Weights of a small GPT-style language model, trained from scratch on English Wikipedia: LayerNorm before each block, tied embeddings.
Each number is 128 + 24 x the weight over its row's rms, rounded and kept within 0 to 255. Layers, rows and columns count from 0. Numbers have three digits each. The size before them is the row's rms in percent of the matrix's.

# layer 11 attention key, 384x384, rms 0.107, rows 309-383, columns 288-319
114:104124111118138173179115144169129077066143133124164138137152100084135124098112142126106136099132
112:133123118122161140143142151131144115080178128151160131133158132099100171107152121127147155135146
117:129190115134168098166101186144130120132134154175111148119101103124080111101106160127127100148168
115:117173099109106106168152196097127115124128101069164121112120141135162081152135168105114113146111
109:160101118132148140127128057176107126137104112140144148115108127125107147112151130141134160104080
113:094099106114095130128113127152133120166159145148155138162150137128135158087079108113138128108106
114:119072170108132187102136118113120154142109097114140150150127113098095136136107090157121166114138
109:175117106162090152143162144159062131157130127108105140143073115142114148140086133111114140105088
119:116131093157144161107125089155102162174138128091120121154105140148091146116091081140180158146142
118:110130121115124125155090108149086122157117148195073158148100158128108140140147091093105148153123
106:126137147150166096157130112126131104113143131124139128140162097130114146143115106122145141085116
109:116133128130155192118124126113166142098197119143104131126124147127105134147123097113070178077146
112:123139166158156113108145126141170113133107105082107125107156084181116097154123179124136152108141
114:139134139130113129149111142135142092117110164154126165092108098113129124178133094144130112123106
111:138150131125126141131122086142097161085166132132124138142139117148142190118116168126131121128141
115:119144116062112121138156149124119144141114101132144158137114121107143116183125108170089130142136
103:107156116128131144127112121100145158131092164176102143143141124136095081141135142124129110151102
116:140143177136114109129146157132158137107105158110143138169127086132137101161092121144086124126083
123:113168188112111135098134138139156128154117152102169166112125126136150117120093177110133153133138
114:107086106096132167087119135104123134154124072122119097148125139127139106153144145102124167119107
114:135078126106126130134179136125144169098129175086122120125114136131085110114183132147123123121096
111:120142168145132124075131086093099152130117120103110129153149152141126098102132134132139141124172
106:121124141088194108111125129146087097130094136136107144111119142155149156102089116131101152118122
111:103085109106121132125124151139162117117117151136141176101138146147103142137123124127119141082187
108:115119120121069135136117131134119121124161128128118136092108118118116066187126135112113153109122
115:142161149096124126125120145159102104138125150168191138128146126118155080110120143120166081126131
103:121115108173133111104149109136096154111095136141124135089119090158095096104139159104119140164165
118:139143108167127110099140101145140076100129125098192150159120157130132100141142079119112123154102
120:150126130094205118140136130157142160100162144117120129084143154134150133142182118137142166129143
114:105130117100115157128125147146106105139117116086173159115132108123160155133121140117115120105087
118:104105117144134143114117094159131073116117149191169124134137140152103108083140160145107121134140
113:169122079089102081106173145106088096142166112091098136105122121086148140101116124101158121138100
115:141139098118097019152112074156113081125097151145145114135137133140121127123132127123093112141109
110:134124115151128129120148132133102122102124127166111129156135142127126142161147092123117148142117
110:111091113100124162135137166115082106122149148122080150129160104170130139153133151128121140154100
115:141113161109166137140106107082152141117094154127114123175132102094154113092139115113098124096104
112:126085125171164150126098113096159164083154140120168100137112127109140118087125098128120101146134
116:135129120094146127128132113135110134113094127111165107106148110071175128158164152166141139152110
118:167112121106126129113126114134128095108136183120120146138115121096098153147140095145142145144127
122:103102112102160127158169122168136135159138165140182140145151123107116139106124106130065162159090
112:136126174149152142103113149151129127128158119107143132133090136108094131148130113111117112115151
116:162123134113105125126148119139109126103107145113128187168117110156130159173136158112164125124091
112:136172157133126134120151131148147137123099162128148115117134131107112120127097140141143144117117
118:105106119113110153155150138114136130144173125126145116139158151139156108177093090106135143093118
112:133166148172141204115136147131125171123140085099098138125107155121133181082142114118198139147152
108:108168114169155146125068130108149111098140141131105147147110119142132133086102108118120122140110
110:151131159150122113144142176138124109123133133129074164121083158126102106164151135184132125093095
107:133096106130125094133145143113119171154143136105119164147101124132120166156156133146127115155122
112:169126162154145145108155146138160132099154147142152144152132129183136121117104118097120122077122
113:101112133114131143106152122116093094136160132119105134100120127098113145136091111152132088179211
121:079088107118143160094118106161134115114134127112112153130147162130102109154090079106134089119131
115:122127143142138116135151102149098136155095172115150146196153157145125103092096128160136104195099
112:145099144085124145116184189142137151158113165122171114134130141140094127106135147141121150096151
112:087186157170137106131159148113138152095084107148092131149130154144151120154122145125135115135145
110:160141103120116133146143107131105125122147186093091110147078134153153157147204099148070146092122
114:113168113141113104125153078115116125098086059138149083120138123109158141142147102087111157171123
110:147130135097138115102125141149149120091106130079138157155102099146088119151103125133127125123121
111:131099079100154150104104152127097089122121121107152131122133111151106099125158117157102134144128
109:128131095168132151108117123086136139094127139225098143146126104150140097166089134135157117114104
110:133118168119147109108123107145109139127169138070105121115118124173146113153115103107154126170138
109:071141108133125117054159123137138147123155137147142141118164123100150108107092123112114137142123
113:107123135061126114116133101101128161134111129140110151121124171114085136164112138138114117159150
116:129122146140132134169114117125113146111113126135152090170152150157119108123173099122144145147135
113:177140167188132137122145141098169147158132123083154186151156126126100135128141138132152153144135
114:107140119103085101139103136115132150145145123116166122150162109147130112137153154108134129137092
105:106107129174092154156144113122106134143130174152126108160089124114147146086167145136153110128095
115:107117108170150111130138135115123146167149130066109133103143117121132097144100121138111115120146
114:153121113120091143133087146102124109099141124128134127128105116140138113114126089117119153090145
116:163095158101107102126145132142143113117128158111123135137120098113122134139099163140125128104100
111:111127156100129160130133087117121142174131102131125146099148134119162095152135118124152173114123
115:085135132087122222126103128083100128138164090141168168092106147148100103111074128119111177144145
109:133109104120148138097136132128102122168096110085153168119117134121107139088113180156114149111144
118:137146148075074118101106087173104088127091144087134131156127149086099094168125122125116105174147
106:141154104126108137137107168164122115118138136105134124134161113116111164070130110176126123113110
110:135133127146102155152127099114100185126114087108116181145077110109035156139119124157127113120130
# layer 11 attention query, 384x384, rms 0.106, rows 310-383, columns 288-319
103:105126109124134085119137135133134128135179117154090123139141126107130128132134132111139148099169
112:103130090067154092077101135135118116136126153147121117141129124130115152110124149091098124147134
110:116090135134120126182179154136128125167121135121153101131141135139166148103127112113097107127105
103:137118117177107154147088088114158101129097106178117131132129131148114156132124143100119118142113
107:143091127125129127118143117145111091122124147116133106126181101127138102112134133131151121114143
107:150106129112118128135135161123087135165167135142138178118132133129137140125118117127142159120139
103:170102109120116137091146147129125139133111094136100110132117106144096156161149134121113086106141
108:089124078170144161131162095144078147161109125116123143113123152117075124146125115126141123142127
114:117133125095097095119119105119093092125107166111125128144167150126110146152128106123139136131125
101:114109158100125101122093129147138138140138121149133103129127123076112138172126158105138121100119
106:177125118091140125178120107121100125123089155150103139145094112097145098160131149153124151064143
107:125133154116144142086177144154139148114091148099148175166142130121139115146172163127122120096104
109:130157105128126100117084097113090112102118151104126173106132145130128097146090136113094145165080
107:152123107139108086128145160129107094085102122166099159128145104103172155147118161130114127138111
113:140117116077133146142122154104072116121197112128144130154167153129149127130098149168159117164139
097:153121111152111153117103070095116131134131117115136155072157100110103126165117164125116175141137
111:109135157109115147128100148129118138137162142138122135192093097129148139121110127109101141149105
118:118128183104135168084167121142144125152134104128112156121125145111126096154123127119118120113131
108:161153134126115149108094106122124123150108091105134122152114151112069183120131113140129149121120
107:117100122148099164067095151154114148145123162111094168152127133103139137093139164099098093070169
105:120117134157127096128180105096121145159099176156156110121115105150181137141130132131136150089128
101:158094146066121144110122142109134109135162125130149101148130140131150174146131132094150101073080
107:109120120170094093132134157175122092099144136186131131083105114169122151185135130155153127130116
104:145110099145115130154149125120103128134133127129113130170096173110046080164092099126147133135196
109:080138160106111101097134110152117131141080150147103129105091106166145131117087113109148140143140
097:130122135135122133130125128103084133110081162139171124101098144101128125127097159073133130205121
110:164120123153123116097111126131106098104193147080158161108137109142142105125063132126133090159132
116:122128143112140132131109136130161143104087130130125117144155159132167145121157111151118133107136
108:097129127112128136132118182149123111150128085109143158129103097112128131176153116086171103139138
114:142098124141154073112166120140147100122122125143111153105112122189118157093093140111115115185139
109:125136100145144151111136118088162145092153121148101132138156173132132134147132109088168134117087
112:184128111156110134178147131161146127111136121146089100108164078089142130096180099125093100166147
107:109126085123105110179150113139124141113112095125134122123132125140140158154109128144143129155097
107:120133105125129160144116168120175103138174135137140140165113135117090103098122117151146068118128
114:144147138151124148149086124098155114111106143115117111139156094086133140088107159148112139100129
107:133103125089126134096115105141152095078118140117120142112113151106151136117163119147127111140131
110:094148134148114129155115115153090140141139127134159124102097114098133103065140150110144139148118
112:132123162138129123123089125143129125160168164121143089123149116128150125120091078155137126133137
116:156094108107164123188119123122115159144143109148115140217156126164117148107154050153147149115136
106:167149138099172121142105109139128128179169155115157115138113082096141127129101134144145139127169
112:141100123168073115144159132128124135154135131107123164128096145113131094171120113126084128111127
109:115157115124129083145150130140138172143137160088129141142092110139137161090116109183128126150140
116:128118125134136102126133141129141125123136127125113146107133124134179102135118103137134135121116
105:134147129129173090132162156114169128093122144062104086088097138125118183127096117123117110105159
105:128137131098102077091155119136133081130108113125117161115143106119139100153139160166113108125139
104:164148105139130134099148171166149104140138115139154124160084158148138106134107138156109125116134
101:111096085117147149129157144091164159113131106108131100088123136117130140174132146163090117160147
106:095138141127106103144148141156114140106112141145148125140130133115154086101173108123094128156150
103:131108194127134115148113107096142098136137145115147085124108138153149118189173089131152079137146
117:168101183150108113092120126164081100105061129120137095112115138165117127165120106135144120107110
108:132137095143119155128128129130109120157126127153139118113095147153103164117125168164157139147158
108:108128152129138130096164158127163141117108143164168110127106095124135097094148060142102114111178
106:142165149131108136140130124102148120095120117123099143125116090093079147120109137121099106121102
108:111199108173172157150128083139151121126125123139121128160130178143144115141175121143098115101141
108:155165113136116134114129124117110147125156083129146137159138082124174109128125117098150166097129
105:164096185107130111167134132128134143138107118092112137132123140112113138141072128141149113133153
110:111109110117145158116085137121115125163135125114161127110127134129101127107141085117074137139140
102:141136098083106145155121106153150119136125115131115142167082124124130156105113185162128123137133
102:095115137110151131126102120073126116151116135071178110115099129116171111139121139120156153162121
106:151100115100137149124138171131126124093136129096095133114139131125112141121122163131146133119091
112:116107128145101119131133115121097159117092110127131123130116136121088160118094164137134168107097
113:091087128168100116127148089135095113150115147152130139136124137139145131150153125157125147122125
113:137163123127154120156132135040154127135126152106121127096135089139119128146111130112108142113138
111:074124154128139097175133105127104115156086112137134129100155123144172159131120141108102129101110
101:101107089132146127156113111124122101123082133126148129134122140107166112120081147148153129129180
107:150091140145154150138141108131157147109106123143143082115139103139126144162134122097099138153148
110:107144114096119139118149150141103083123098073113126152126124118132111055136086146106141126095111
109:098102117127083105146177151103128128117127150084093158137111124152131094127121107142127107151114
103:142119161127077159118112121149121159132139112168168142087129134078152125161112128082191123132107
107:128117161131123120083128153128105134131100114175093136139132115116108121121131135163155167132123
099:176118149140110162108169129159098092116061119150130148130133125131084148133103156113138080107098
114:109130211128080134085123122160131141124121138097178129066154156155124145153102077128102090179132
101:111132111154120151137143142139113116149154162120143083120137178101116118095157121150111108154186
108:173134141113139121156149122076155117118141123133141120128101138098110124134112121136127109134158
# layer 11 attention value, 384x384, rms 0.149, rows 256-383, columns 288-319
107:129089156111106156146122145094170124110137118130095134123078166171124129136138164115114124131096
107:117131123117134125147133092129087124140163138138124100093114128175097091154148145131137139127142
111:153136155143162139149116172127160152141170113150155088162156119139177154139140098101114116141136
109:165132109144144150151108120136077113163132122122115156163140153137145122103141163101153122127120
111:093120144159156101111122131108118117151117156132112142144137127149159117148126125137145127135125
112:103129117128127128120104130110126092147130118118045076054120112099100119128104119104148127158104
105:100031137123126118122114131180141155153147132101114143136122126134116141109114148130180128104081
108:138138077111100140156124137107104071126070135127136107151166127158112103102135106143118159141153
113:174156121118147101124132098109146131120105155155123090121165099108116156127127139139126106122128
108:147166124132136108166138110127109100093181126117126127124125075113135158117136161094113123092152
110:113112105101125141182123068108100137130126138156111096147130101135129112145107114098116126123206
104:125125135137118112138148123150125165119153098091092166145145134149124126145086156124139124134119
109:111186154183112142153157106167127136155130130128092147115154141160170159113139122153098124127189
106:112117088165130130152116081154076125111156130118128163100130125140131157150090138177073124101132
112:172126151101148121179151088142144128133173170123068127164121098132106077145123113176167128139138
115:063165124124135109116090117120129148129138128154110149113106143082154092048168120143171115152170
113:156117124121136127106135109123167137114145130134155114132134125105151125137126093120119154168108
112:112133089125095142149157125137100122116132137113087102055151134144107149128130120144107124151127
107:132104126141114127138073121098126152117159144088118081120134128144075098156138128137084138141108
107:160107088141126130138161146115147137092137123138125133125158162130094164134096130104138095144107
107:162147115136135143101119130135151146117136112170119139125141164106127126130108129111098116156141
112:155158131128135147154108158151148115121108069131132096138108126181107154114114115171111164127093
103:126146131117128158099159140136181139135144111143127116094140097123051124128091164105090104092145
107:166077144115130097086126126106097084159128172155132133143122136190092086086103140114131143140132
113:115131125092094129181096123138163170123122107155109152122100102093161116152127167100150153158190
110:135094121157140119089101144121118144145147104123143117100145137149133132104152106166099127147150
111:116095105120089164153139105112178115115168140150096098138124163154150102128170149136115173139114
110:149159136125152144120140114092124129135129147107158135161124129116176117139106139123120134169128
110:136089106113135141140131122116121108126184105133099166127165127098129127088180144139119110119144
111:118117110183130113130147137139129081142110133088126138121193121152114146127108101154137135102140
109:130167119123115088104118174140120163129143136119159210097171151159120148107123184143135085117176
107:136112102158151148110138129160105106131116134083146168124074169108123141127107135101134159123160
107:132153137142110121140140135117179131158154154130129113110148126098095160122116120180086160087147
111:124083146118124143218124115080087135137133138133128094178153178132132160132149133112134098131126
113:155099133144134118097162100142157144148099126132072121138161166116101123135114179114124092119134
107:111112114095151073060117119144130065147116082133128087140134138120109154150138131171162121110089
106:119158176125129160149108145174089112117119133133136139148155129108147117098134148143162123090123
109:140115161112112142113082130150090130128108131165113129148140169118073116149144124170101134113136
108:143113133117118133116106150124144122126090123139131112146143135154132099108143122155160112138142
105:112159103182126102139126180163162112084119142137108141150137137125100109143112142120165133126099
107:154070132149122153117136170110112142107158155142104140087129082163137125112150113129154137115088
108:129124086100175157151149124133160089126124093140126132105113131163090110135149108135115051108161
108:133112133163126115108148127115137160152100136147139120129092093109154122171122132147115161139144
108:129133121126121135088150136168151121148093117158135153100125117132117153167112133176114174208151
111:119143087114145119143118153102118114134161123157117155122154204094128103126130149123107133144166
105:151105108145137117101198148100108124098127135120134122105178117184142152129152115160147125139146
113:127123122120153144139106178127158092141146104151143134129124122120147168082148160145148159125133
112:127100095119130110155144102106114173115135077084113163155115124135136137117148126111157117155166
110:133119080131135159108119153093136130175157102113177152111144128140142132132125115122141165158154
110:169088120102142139125115149144115144150125120137104140134098157111134114142126090153104121137096
113:127120110150153097159134120157151154193129129128172096118128127166114176144154135120146141099129
110:104145161119152131164116087189125089113157121094152157089105142158153137151135152143123152145143
114:144120146150138114139181135137077183137108133148104115106112122125130143147135164097128148098210
105:154111084095104160101139101136110161106093138120113098117112114129124138136099150125101142091159
110:176158112155117138131121113110108137119135153144172163118147154153118095143116125120141127150162
104:134121093130115140093144117118152114154116131154104093134134123113169146134093123173137140114137
108:104153113123097107145125173129094118181138110152118096116124120136114090131130083170106095142154
114:179136154137136136171136108126110148139074097115126115100160113166098100124154116109161128084139
107:113091124153119062115109119140137113108167084122144113121143099180148108110128126115106117125126
111:116159127137139162165109141120128113125137124102135144129157129133133152152097077116116095148104
106:178130135127113150150156101134163122170115119110144126156071172148129157152078143087110136133115
107:152157166082107123153135130133125138125143096116110147120148137133176132136140121164116158131139
111:067091116135100114114129128116144129121124086123168138128104166128150115119062112107098129162107
108:137082119127139119104120145099148135113138137127173128151110115136128114142146161167144113164114
108:124083137153113111150109137115197119151184096109107125122154105147114137102073154143133178121132
110:123090133125158135111149127086133139120169146121136136176111153105081132139168110176126122092122
110:116141093126129181156129103140082149140178105113157115119155117145151119163146155132166117154133
111:076141138157132077110129181108135148114121117158131112117147136120144102160127113146120157117130
113:138129106128122172131155111165146146121124194140117122109147170155097133131156098094153129133127
108:133096179102080128113136125126185128099172133137107190135130099118126102122125139137115104142114
109:108133131111109135090109108143145107086132144129124132069095106140161167149125118126117132163121
107:110105111129162153123198120123107114110150096124145139100132089135141088083121118179121157147143
108:123119140147152102151173128165136110112136110138118171115185162091130101130160112121106138108111
111:138127121123138146109147160096166134078128137101092125062161141107166121197087097144133129094137
112:141152148143094143120118100112125105138179093114132137131167122168144123129155147131100102131126
111:139081157129093089095123140120114152149099122141122139143167125043140141090141141169112112165096
110:121128126100133127154176138167141097115157128122103130121146097133156095138111076109165124128167
109:098132166116105126127156130147129155121129146116144123135177147126154115105103086119117181119151
110:170107146112110127133124109163138159150156125126102135114145100142136086123161150168100173125148
108:153134136154102141113129136117101124121119141109161130147135095112153099095143128115100111074131
107:104132106109143114152132164100158116107161135141142137164205149164141157155108178084142118132122
109:129161148113110123116111113128111132130086174086106112130153141140149132119109125108145143122132
107:136118116107142099124133113132164096090110177124134146104109179157087181096106110090102145100136
112:143139152128101107117142156100125135116164107091133135177106058148131147148128137123120115121113
108:096163182116118154106139051146162156093123117151168142126157147126173152126168093154154103138097
111:112068132084144092132113120093163117153167143109125136152150131109104081155120133165133113101161
110:086112127090167129112137111130102131151089080135130108124106129121137150137115117129092132147157
109:123124133133147108111081109121145155120116125089121139106108091162142169140115118122156130133127
107:117126097096104160127131134111108143103099130095100101145068172148131134087117146175103124136101
112:147123134138122123139160131165116162153117115130140129105131102122104155097123099142149128087108
108:111161128118132155134192124134126096171152149118120137132149111116131132103083114096132115133157
111:166096142121140142115144128150124133169139107128108120117123138098145118155126116075135161118131
110:108112134121099140148145173119143130122161090134158117104086096105141119135142102162109188109110
111:111168133143107097121178143133115157108133086138123131121134140138147085119116166159140109147117
113:120120093094154092090121159144094098108112145121129159131098118155151093108128135143131157126127
110:140123121125086137121111141147180097156149146117095111135082115096149141116149138186111123125138
109:084173071136115119089103117130144106161164127141101132157141132156172128078136113120130131122118
113:154092139141144113117100120107139142111111156137088113137096108141123091165128120124132142093144
108:143079146124139137180156086130125119103143134097103156123186191120109143120148121117137146163146
108:151129177087171127099086126137136122188136137105133132112127114113148102090120112135118137055107
107:089137117139116150147137092077129126134108155131101148131133091141113094122097135125146155105097
109:159159153114135106098137152123150143132101086128153147143129114136106167108098165136116129145147
110:190144153117170162134141113202139092150141134129153146087172088116116107123118127106144188141071
111:117097114100154129131077157127118131117160157147106107129065120148107188142159093118143128135149
109:132109161143163140168148133124111124119140154110110142126107105148153181098147115114080118116122
113:096172111093149130139085150123161103121136099116114042164141106151130174124101145138125137135126
104:115076102136182111172158153123117119145073119075101159129085123128135115133131114134149121088151
106:123133138159138086144132148139132154142087164111121150165147091150128115159142114129110108103122
112:118138074137114087157136080130138163154133104102137142134145114206126151090134105153139116109131
107:131135109156123113097176138147100150110125111110099104134171112176106100113104130123094115155133
109:108130117111108135150156128137079142131125113079074090146137142115155114115119134110094093111112
108:102128157160108125117156170156122151158163145120128135096097137171152124112123132166123100166105
105:118157144116097164149114117104129071168110111123138150090141157116110107169140148130151100117113
110:126161137144136075112118082103128083147096174150140181144096068108123182145150108117135119072142
105:162110141141150091070168155151130137152143117144116125149104142119117134134131109157130151098146
110:115130085163169114097122122152120128123130135114117080127167122155121065097088163114139143123120
106:079169165190120126075145148158131148127161144123142096159119118128127106122166149172150129151124
107:106116132134137125130190150139117096154120134144094108075119141112133123156122146170119125137108
109:113094121159113131121117101120128110168101108139121134173168081128118166134121142084158161109134
108:116124104167137146086123103145144131149160125124148104153079131120114123127163192171125111142170
114:118098110141085136156154067091130136154131138154134121134174166082120134101108101132139121170114
106:159101092146108149106105120145164137132095131100112124094116122167108082173163111104138134156140
107:144143100098085112145129111122147130121115166145152119137091109152106148156093162092157166103108
112:119111160119138137124124141122114163151109175098135095130050166118144123133186131147103092156121
107:160155141123175108108132133142102138107153129124115108140138153152131153119103097138127106114116
107:162126161140116118092090181158152134131133099182096121123127149100097125112151123137147117136113
106:099129141133128143145092103127095135136142138126087130116085138117161128110114164167130164130136
109:157119152075134158151129162139137099137113099132159102148105107124171108106091140131111122156118
# layer 11 attention output (transposed), 384x384, rms 0.132, rows 256-383, columns 288-319
116:125150125119133155125116164140165107144146123126144118113101141123152115118127147140125142121124
112:143146133109107125150188076094171142130123102135092122161122132145197164124136154166106131127119
115:102129107116133113102117133140109152125125149140129107185153126063140127145145161171104099102084
116:142155087158107149133134119104133115109103148176160157167117108158149162129165143125163139149115
115:131105139079176104127176156147142152146101134152120162094098098183117135133125123146149135139140
119:103077128161144087142153150085137139101092144151105105117089098121114136126122129120131117140136
115:146170134127137134158142154089176125143147169146130124110146120131124138117153117128139124131107
115:117132135151172125123090101135136075199127137129127100116150145142121133126177132128072110078093
122:110118110102131109134089085164118125110072127173130116183109097127157146144131114111151087146089
116:141114125138092101082147171168117118106116117107090104153125104153152123116134153107135099154149
117:136105103123122158111112119125116145144092106119157113170207143122134089134144096118140098113127
114:133110118155160139082142113158146144117124159166137089153107124132137098129132126083158097138133
119:129134115065124145109107154094166153116149149159085135120156123163154104135149099089086145170125
112:110139152110139179157110116127144128103104155151146150104079119120126140103156117089108166124134
116:127143132147122127136113121140147138167151109089141139143124125131102110134142114093152131105135
119:123126095145144122105129119117133131158107092110132112117108111121151103067154096108144126122156
117:130107136097114147150166137130160116110157150091113093126108129130141143167121126144125104151138
121:132115123175123096113119115113154148098133110151128114066139141131158064126138122138085146093123
114:139144144131135153133123171155126117123121167147171141157150124086094111167156135110130139116119
115:114139124110153156153130154155187142121097122134110145093126126141092087096094149143123114125143
114:082137162100165138171142154182129106111099172101137141150127112131090111152113087127090079107132
119:114134097097096145140118109120134145142117145136144084165110154111109106118174112102121124110072
111:154128160172122098146125093150144167142161072174094160093123087135136126159140104109101120108117
114:142131155148168115069152114158115147108088129131098130129172150134140146152124173146084089105122
113:101146111125091122094133149161117111172118132140123140138108106137090121119159114083124115143151
113:099143121133116130134131082130110130145115139123119129117123117152153082160084147129127119154129
115:113126128079114144150132082131124102112127122128107171091112119131140125175139127124124127172144
112:153134137149165120135121115106167158124160096141130117127116153156078124106114099139132124098096
119:128156107153137131155133106115136107143124152121149143127112094139223108140154093138167177120143
114:116116145134124149127137090111143090130121122169150111136132104179120148142099142154143157135112
117:120145132135123136126123104090106174148166116116091152117108125105108145104147204086135117095096
115:108139157099134121141124169078089135126127135141142133122105136146132171081119156169096128168129
112:147165110115101153114140142123151087149159132130114120141116137110121166161115155109066117090141
115:140133152112147144149079090098134117087088122138112111128115136159154119162103089147141112161143
119:100117106129143122102099170118137136068167107118110129156107100125090125126159182160127149132146
116:165133107109134122132132162128123146101112139125171095121120146087115123131124169127157095138083
118:115128158127135120166093102104125191142148135135147150117111127161149131136102176125115100142116
119:136091157137133125129153099146107106104129158100098085129106080156145119111130144146128096151104
113:144141112173148142156133115135155106148157141143165136129163086176143109078152169110095114139174
114:085137084103121090171112151178144134098120107112120095108086126157135127146099138085148147098152
114:110109125123168145113094168140114106152107125093126107064098157125137146120135084128086139118164
113:092169125151128151120132170119143140200102084130139103107093134162149124153146141139084137113137
113:160127127159117114153107162152147132167132157170163114096142163089110117106128171145151100089151
112:120144139117152118121136113073101147142109122127109078123149090128143136082135120075119111108114
117:104109124112141117122088135103119144139140162153143150115123145116092135171133164112126152122179
111:173127136135166140140062126107113161130120126154126118128114122149097106167105088137110130127074
113:142096113100131118120133154138120129112120138106140097156115129118141137114138094105119146105150
115:109144128187161143134168171133151109132160111138110135138066145135152128109094104156123111118106
117:138115108095102132182151170133128066118127104113154081132090118148132124131175118112118124139141
114:112102131111107181101090134124077140188165132123115145118133102121149121087112155128167092184132
122:144118181096158108139123150119119167161131137149072117122154086103146119121086168126136115169117
110:113141114125083120099093116115101138103130103095068125155105083099129107148084119124115148132133
120:191140161148102105137119205128108108117100130110107146120073148157146154114120151106100091117100
112:078124114126155095121122157105104101184147111117137148127099115082141142155113152133138092124134
116:122155154111099133092121081120077148105142127113130145077119100083135136133154124121145116119146
110:111128144126185109124124153152130100140135100181100126147133166124075107156122097150109087135110
115:136151109104137149112172131122102152154121150173069122092130128160137146128128128119175127138160
116:116125172150096098146145154116117131151109147100147094147162126184114122087160099107113123074155
107:154146168103152140106163089105126156155131137130132122128083112188115148130137157115121136112127
119:136114134155137105114161121078108132162172096114098154143146073148109137164152138162144101124152
113:133130149178139159148096099146144116104087130128119141133116157121143092152156158136126124160167
113:118108137099092163148168109131077101140111170179093096114103156105072077114155062137098133135157
117:126121135132157122143146149122123111096140078129140084116120168108137088125141142126112118153101
115:111158119140135065117119087121142096088149127159147114122144132121134165126104119164138106118153
115:091142135129102122123093158131144130141155114157130116092160110132122161141119156121143113153105
118:073121110130129125118124121135131149133133103111104149135121114090187096112108095101121064128133
119:120159137168138132147132113111124084090139127157123111088142158154145147135139124102148144094120
120:091164150078142137107127140106159138101106109137116117124115139118138104148131157105114121121126
113:134109105152172112099132154151135112108128142094096133128088143138105145119105147112173119140094
114:177143142170095167133128114122121112114098128139106135136170162099140150132126096130144149135150
114:140184124141161163163121130143109162160108158143106124143127153074142127110113133179094121110134
116:115101130140129142139143196116110116157141168137117111118156122072113167151103099084115137134125
112:131124127126156138124158147121143117116112172094115153120094149085129082136154105062128100132131
115:136121167150172157102162124102131102126157111182116104130086129149150118084143091102171098099165
118:142146158113100180123120115094136134092123154084141152115151126157136154167153145106166135101161
116:091140185145109162148096156146081109125134145162106157143151160134096130132152135135137114148175
117:100113133153142084134104112123177096146088158139114181166127095131183144106122109069135188093098
114:061096161106088090116099146138124146112130113121106087144121114160112101161144085110132102124157
111:103115117152150151135137068150114136101141127160128097066121127134111145122122077125113115105147
116:125141153119124115107128147141113132141124142165133130146128136107159168071120126080120131112112
113:117143106140122158150087105159133112104113106121142113145209104179094131109098120126128108129177
121:188113182135122128128165109143154091084151114101120099104116114125097094099103156134105118130087
115:128126142151132099143139125153168134143142098148146150127139158109131161145135201171130155164128
117:122123153160148096119120084101160130137119149123103160129081108121120114172138138104149089078115
119:082120132126129153109152114122147141068146121145158112112135159124145103110093108142158117156144
121:142174107124122095106118149135099146117151095132136126105118115126121132120155153110123103141180
117:113129188152155152177092144148171137117130154134095125130121117095107113157122118131098160130136
113:098106173123096131124141142174152099081131107091105143145152132121141117116132119160146125116134
115:156139132141123139152108102098133150109123160128126176103126104154121132114123139073126126122124
116:102136132101118157136114108111112135136147153154140124119087152083152139088131117137174107159120
113:162077121130146149161162113134137142091091140095088144133159133105161148105136128141129123106158
121:131130093138157161136128199139139108130155146183151126145165104142141144111143114098134090118153
117:144152132110115128127094118170111129158117149137128109098124186127095115143122101124156071155107
112:128186133107111108108155112099123125134143089132112114107152143174115124134152151141127147144142
124:110128117152080112106071142128090109129179080147129143107142140131134139124119108118218137082110
113:103113148142093105115095111160128179155158147153095183083133147111136136157154149159105104138111
117:115085108137156130146145079120153093143132158086127152163123140167160124145149147144149109096133
116:139126083161131120140097126184134105123105107105144123143095098119093148146096123124175109131139
115:127131090123162144101128084092141168125130105130127149183124113155132097150154117154149156154149
118:129144126157130122118112151157090102135131140130073137101090189095152147156110139113090121132130
114:109127151130124149099063128142157098112140144115110122097121157193102124103131151078114142161045
112:110166119076148136132157137128144103097106118154120166105161168126105098198146119137128145114119
115:150121118130116132122110080106165113113118121084123115133123098095105132117155102127135099112124
116:113159146156137101128099136101206122114092114163150108111132092155124124140092076116098094130100
115:086153148111139131067129109113122155124130145091096145112141127127139162127087107122096164122123
122:100160114105076118150145106137120115113106131074152142132123141141093135110158129142137160104104
109:115131077174104159070189119090100129132110140087130120140172103126129148123120120143090104150168
115:133127117135099144122083123132116137159162102109141106114144122114130185133126075114085091091125
113:119162095155125117102071130131139153110116113113157097129128098149091127122116128129134135124128
116:152145118108109139152151171136101182124178106146146103118137097130156124129081161093113114151151
115:136104119148131161120126200129088168150135134148113116166161157157119152119143127132117152140174
119:123134132131078129133159157124112125133117114164117085212112124134145153138082115102123131145123
113:102096140157084129144129069133086175147156117098133119124116127118124094132166105151138147122108
117:095140142134140141130149147139069107152082122110147140068150084091146090135146162125120096154110
111:094133111076129160108146139113154129149145115094065152137141158116123100081081106127151167076121
116:105092120139131143133156122155167148110132140140078123154157128111109115118109108179124136108140
114:134136138133072123099123148117147136142157152090114120127111131117142095080149100229111145116115
112:135144114100149141108123100136126125134131109150138133142111139146200133116123106159153155152106
118:136098167136161124153101141150133128122148100139138181117100092136109123104139111183182163109078
114:134137150127126098119151140113110104138153131127133146132105140116122133132142162122145108140124
120:114125113151083138153124121150110151158104135133098084068166112163129126103141142134150131131115
112:111141141130111135140139135139159131158123161157148153085166096161112129135150135104127162111096
118:186147140168117124149143160128140118116117104130137096143110085141120155079105108178116093147111
114:096170145145152123129161144121126122105146155137105115158128159148126129131112111154114125097154
115:150148117112115148131156105107184133125146106158087131121158086108128116139144139104093109139085
114:134150117142104143146131165178101168085151138101074125139118104122174151121140116123129108095091
110:128142116124111110090138174136139157093114156119157105128124113127104154130138141111103128126185
114:134135084130154135165128180114135093069093124107136144137142093159142130099157109131113132202119
# layer 11 MLP up, 768x384, rms 0.142, rows 0-2, columns 288-319
097:117142172180133082109122104145066126112130119109164100146140096123110100142168141132107143106162
093:147132160123128133126111153122096068162150135126160124124130092127134106136149101137135155123112
102:096065101137119153154145148121148107129142120124134101129144140145119145160122158166143113149128
# layer 11 MLP down (transposed), 768x384, rms 0.108, rows 0-2, columns 288-319
098:107127142108140100116115127158166127142152086126111133082136122158125116111138119128103163102117
091:142103132139135142147095182130163172123142137131137148148131092110147123150124157103153108104132
100:145137125116145117131155056133129130125119128202160103151118144144128138141129098155119120133133